config = dict(
    d_model=64,
    n_kv_head=1,
    norm_eps=1e-06,
    qk_norm=False,
    init_std_down=0.0107,
    beta1=0.95,
    decay_fraction=0.3,
)
Each number is 128 + 32 x the weight over its row's rms, rounded and kept within 0 to 255. Layers, rows and columns count from 0. Numbers have three digits each. The size before them is the row's rms in percent of the matrix's.

# layer 2 MLP down, 64x128, rms 0.317, rows 0-63, columns 0-63
095:090193125108130116104143124143128096059141205066134123151105123115098107120084208134074069113135128103087091073098180075147121132163081110122160091122137159148100173161166115089158102144139122
106:180127083176169027120139128127118139159104070123106179142166108160152129120137111153153124102138094154147118175081102171138120137106159099120098142132129151166217155126124068128117119166157135
111:108074111119173150177152059073157068141123130126167173130154144103126162123140116145113113121084101192117100098120093088185074158135102103151114122118109141069173146124217125113134200199128166
084:106134220109139143109149168149131094175092124119129155141129152096064129198132108112150144148100107128115125167134121152069138122113146175175155189187150140130138104120096106140126129130120121
092:098139091114128141109155072097114116143061119140119192118163121120085138091157104147110108107154110152130125058100117173172128108181158043132172053064117123115092156105200091129160142135110147
093:103124096177107088129089105201171126134135125119120158071146121142085088110101118117093146119185157143127099175129145107113150089151146113083137184086102109127140206126133121147090145126170189
086:129144193192134052123136151150121106139095133201101112106125143143119134184165163113076098107106151186145139100089125057091138071152133135203115116168143117127107122149137135112118101109165086
113:125119118119144120126079145128107138159091074151124138115142204110075150048082133039141167136164094145102069087115136212184169163077136194104128091175140110098098139093100157082165121121086160
111:151155191105129067098091164119108171123165118110121132157114204121130142101137147122160128212170164066104125111172144153147118134218134143146145098164145195133128143173091108113128106127161133
106:113249096142113168128132137152139111117176143078130091152114143144139119143163081172181167111103117161107059133121086160165140190118165113092152159150101124123138177099140135121185123166069151
105:054135118148145130124177105124175081135169130143121136081119113203112130151133150063149132155068219106128084121143174088140127176089110147102139106143101134124096114138186123119164119135161139
082:108140137132074117096085088106129194123108134105147113111110127149086148111151075127157112150146110139074152146135156129090091124133079149121110145231133140104180087146070108150108118190038191
099:134106133113120105126100140122100162182127135137161175149146136134152116148150114162146183112079170090156152123138126112156073090174101129152122178020162183128131054144079106102099145121087118
101:099150176048154088162108098099104067175131116147103154124137127136191180138191123164136168153123151140123116165126101120117095117106089140109176111131195103129089134142120136097193149127193179
118:103105057168149174108119066132120167120109123132112150131169129148115130179131130161090094179141109079111157118172116136156093110181137101137115124098101159067189141177141143123163149110137154
088:133127159132047136111109113092101151114120110147122181050078101142100190156186157140151137134164162124131112188173203227170142169097108141097082088087166077113162075142130156165113129150088109
108:117131118084146078060138122085081116108162125143132177174157105127149154172123158156090127160151141106115146153144144120182181078126071152088086061117126137159127168097090128110137199170160143
094:129153089088134076087085111189090135081118121088136138100083163135147156120098100135098143137089098075178108132126126139121070081194209140211097076134146076109092127162070106099138159071146163
085:121135157089142108179137129116148118130137156125103107138134152116080120147150145100190164180134183155137184096112088084126083134154208135182103136117146103105092109118154105171105091142088141
087:102150135146114156140115100194162116153193123136127118097143108138178116156117138123116144125113094110106153051099116120134099101111127152147087183152099117118120007137102161118089143088123123
098:151093124153107181107143138152146128105126062091193110109120110167136128112096115093141147179097109158119154139137114155175119095105098150094124093091126133150057143098103082207111079130105109
127:179128090191152111109068081113138142117132140111092117177072103107133178120161128155076157167137085138168150123131150197152084111154143111152036148134180182118174128147091076139097184183148135
086:137139186131129121114105118142144176086097125140174120165118153088138095127112107129093134199073154061190175135058103085156068126128106118090086125168189169060130180096087109134124072128111105
087:086189134040159131179157112157179132099154100094128095137133177118116145160128128120186162125123113058099140159107144137078125165102122184118120059138125085091099090140163072175147175104090138
089:141094157120161135143125104095191050184125108126142121110112126108091109120133115222132107086119118150117105133197112104156049115151181085116110114146099151143156161145151148136086090168147133
118:135141118130072101108138173162179131134152138116115144111113166155111100109118162102105175154107138093146118111162105137173159163093192091173104177159098221125126095132168126122104095168118200
164:148167150155072091099065136149158097114095122146161103063126169112106154120100186149146137139110165144187133109104154175060121112104108164123118166156183078134095145167107091136180127069124121
114:136118169089149101100078153165198130202145152148150083078096146120181095125114081140178088108138117082105101118102154177104172143095151131092116119120105113124107142071112096051096135122149128
093:077102161094107217127126123072149137149162156086170083109100116071114195119116143159143194092109103090186130102133062147157118141103116171109106121188086122175154118097088109124113133151138117
088:149129148162167122118148120160096197147098129190073153134097100203157158160129112138172106111098103166103178125113150121124099125143159126111115097130125113086119094135161169129080143151148141
105:092114096138145122152115154210121100085089065095096133112066122174136143154104105151157123074136151128085126138179116164127151130118129133106165049068108078123097138073152136149076129161149087
093:170132128137129114164153157087116134128115156191133118135113148114136103141150158155116126147122095209125153110155095129105149161181115119124119134136092105099172154088119102082123150160137126
096:154113086138150175124078133181153134126129084151072217152146177144143148162141159156149152115115136108112137199110104130107186083156125156126126095099125176175124085102091143090112149161157163
116:137086184150173158119177169123100153135162150151128160129126134091190133184095116176100122168092084101119176138090060123106113158155141115117183146120117114153123083166170125104066156116109166
089:141148129209127125093074099129082137172126122142129132119080120139077121209075161085149116123109145155068148138173086144166195106143134086155148110115147119109091054170099072118098148115092132
098:134135120151058131164173136106136133141096075174126133175119148059095121123098129165148126111059140094120105169098103131096121140183142091173131156104183146156125139151078110116155065178151042
097:138155116122136082146090132183126151111051132085103132143127153111146167154150197128152132120171115122154175126131124043117169145144146028157126159105090115127135134119089123118154141100153156
093:102105099115116158145126105153085140125155146120184094107140171064103125131082204070145139134093111177169101096075171161164151191170126108076165152161111140191140092100143118210147129090152181
092:135160101104150106160108115165041149136049142097069104030099131078143096114150135168141080101116110144128101096144149161131156153138066122111122124068122143173139060112126164141166142132108096
107:147130117215119161133139157121183160070150152109178107135121122124063145119050124082077122118084101105144124107125133154164132120113114130106128070087141093124165089125136113139115127065099190
094:110147081106142207131076107172162175115132115155102135180128128201099113087111138112122104078071108149082105113121156186128091140097112127134095091110141128189171098132140190146114124100069174
104:096098165101171121115117087125103088136168161133090101128156126155188126151149076114112132091131152111136167171130062150133128147071147138153143135125146046159106141085102134130136156157106095
077:143155137107162129147156081139109152127126111093111169110145085189129177133168137126130125113094118164205157130154136091080132119088091093127156097167080097108147139153118186123152123120129099
088:061146120154151076124147101170137081107089114087120102135083188145067143147097121143175173145098125099124147054103112091073148139173133118085091177170088117137145085144130106144117137102105113
103:151080157137137130103167126091125172120111112120153069135113084089156096126098094130024135080090116146132161168183091168119065055121114112076084158125132111125098080170175159153137134148144079
103:118111107165123111167118131132145121122122061168094100122125103114149193104137091091121184112088147170129076133120092107126100069201152180133070101118166116102105144047109140165110179097139127
127:084052124091133148140128154173189142184130141164123135085110141108121102101168177079131123151146124114111088124118090036101127121124134123178115135106153127174127147088123144164156151162096124
092:146077132055131118112105130101092151168053168152151121157118148104108139083144151145140120115120179085166124084151150148139104112140097152139130128107127141101128097059143086148089105144135158
091:069156114153122089127128141079118116173149145159108079098144108120112128067084089076089164088175134095091164081137173135163118115172067169082127147119208110050145169091158132057103166128150126
138:168113095137133157081114151139087130101123097157165109150174088130150167142106163152193093072145142162115146111171196176103103093184143122143075173165155138125138136156083121148149105159155100
090:126118129114183180184154096172107142176140099113079119089081136073131099153169178192143106112093154160094137124130139073142153112132119147150132040105140109100113155085136081117094110135218151
085:098174137137120055100140140116134175099102123134024115163147107081107145096198130095118131127153095116164118103153146087124079115197166091164130069133083128122094135122130128141040158120123114
076:097149152114135111136153139113165136088146127096115127152130189114110113135173136154146108178110111109105084173115142090137076139085064145146164156147111124112169153099096098074093189165110136
090:175085157156147170122095101154150158164114152202189152111135115180117086144095135169100109095048167118133076100091143107121106167109123160131145154142176141141151150080139100100088102132129129
097:074058137091127167147120196183147111102104196148112087111077165108159161100138182105157104147068130073168145114156156117084109104153190109088178153103123125163110129170132142173127131103161141
084:163170051199175094108079099120112138152107177093130123125186118115138154140138145164082181099104105170130135148109100184108135159115135121115091148157162145128133112130088097124141118168072111
096:106097129122124065116127122163116136129082148128133098156083137109108139129127117113116132115100157049146099132135166097055166118158117081125136165130114152136145167147081095112096128124084192
125:140108112138179141157161121165127056185157102128152075110104120125139111123170072160125084093139126124116176134148165047198141100101105053146086135105158156165203141091143130152123086144177156
099:144101112210156104039113115169114124134155144097115108120129129121149109177085132121148167103130090143135182142140123119102141093126166109157098139151127149071148106134140122191112169130150137
096:104178096163154155149098118101185179168076129090172155103145165120087141135154096172130152159152122137125123222095121108104041132127115152099085182155083096136096143139103147092111141139150111
088:170090120109156153098111133148163124175126139066097113190153140140177062097130151112027064109176146113118152102105136126088132173094070107134095162099085108135107145105176115144153145125155169
095:109117148161134126137142085127147073130072104153149170169116172108162133119123126123213070195139121130179122138097131166084152173153142190166098164191098098151145066118129121126105171166150133
085:138163183155113122173082091106153205106085170121131192174190109134120129139174100151130084102132131146121130118146157078065129135108141132057084123081120125093160143121183111146154089069128106
091:104115195086046119162115073116082175112132103131117122164124130114125154189173109123096169127129174059092143155081124133151132159119132122120133074114144130150125114131075104087106134106163151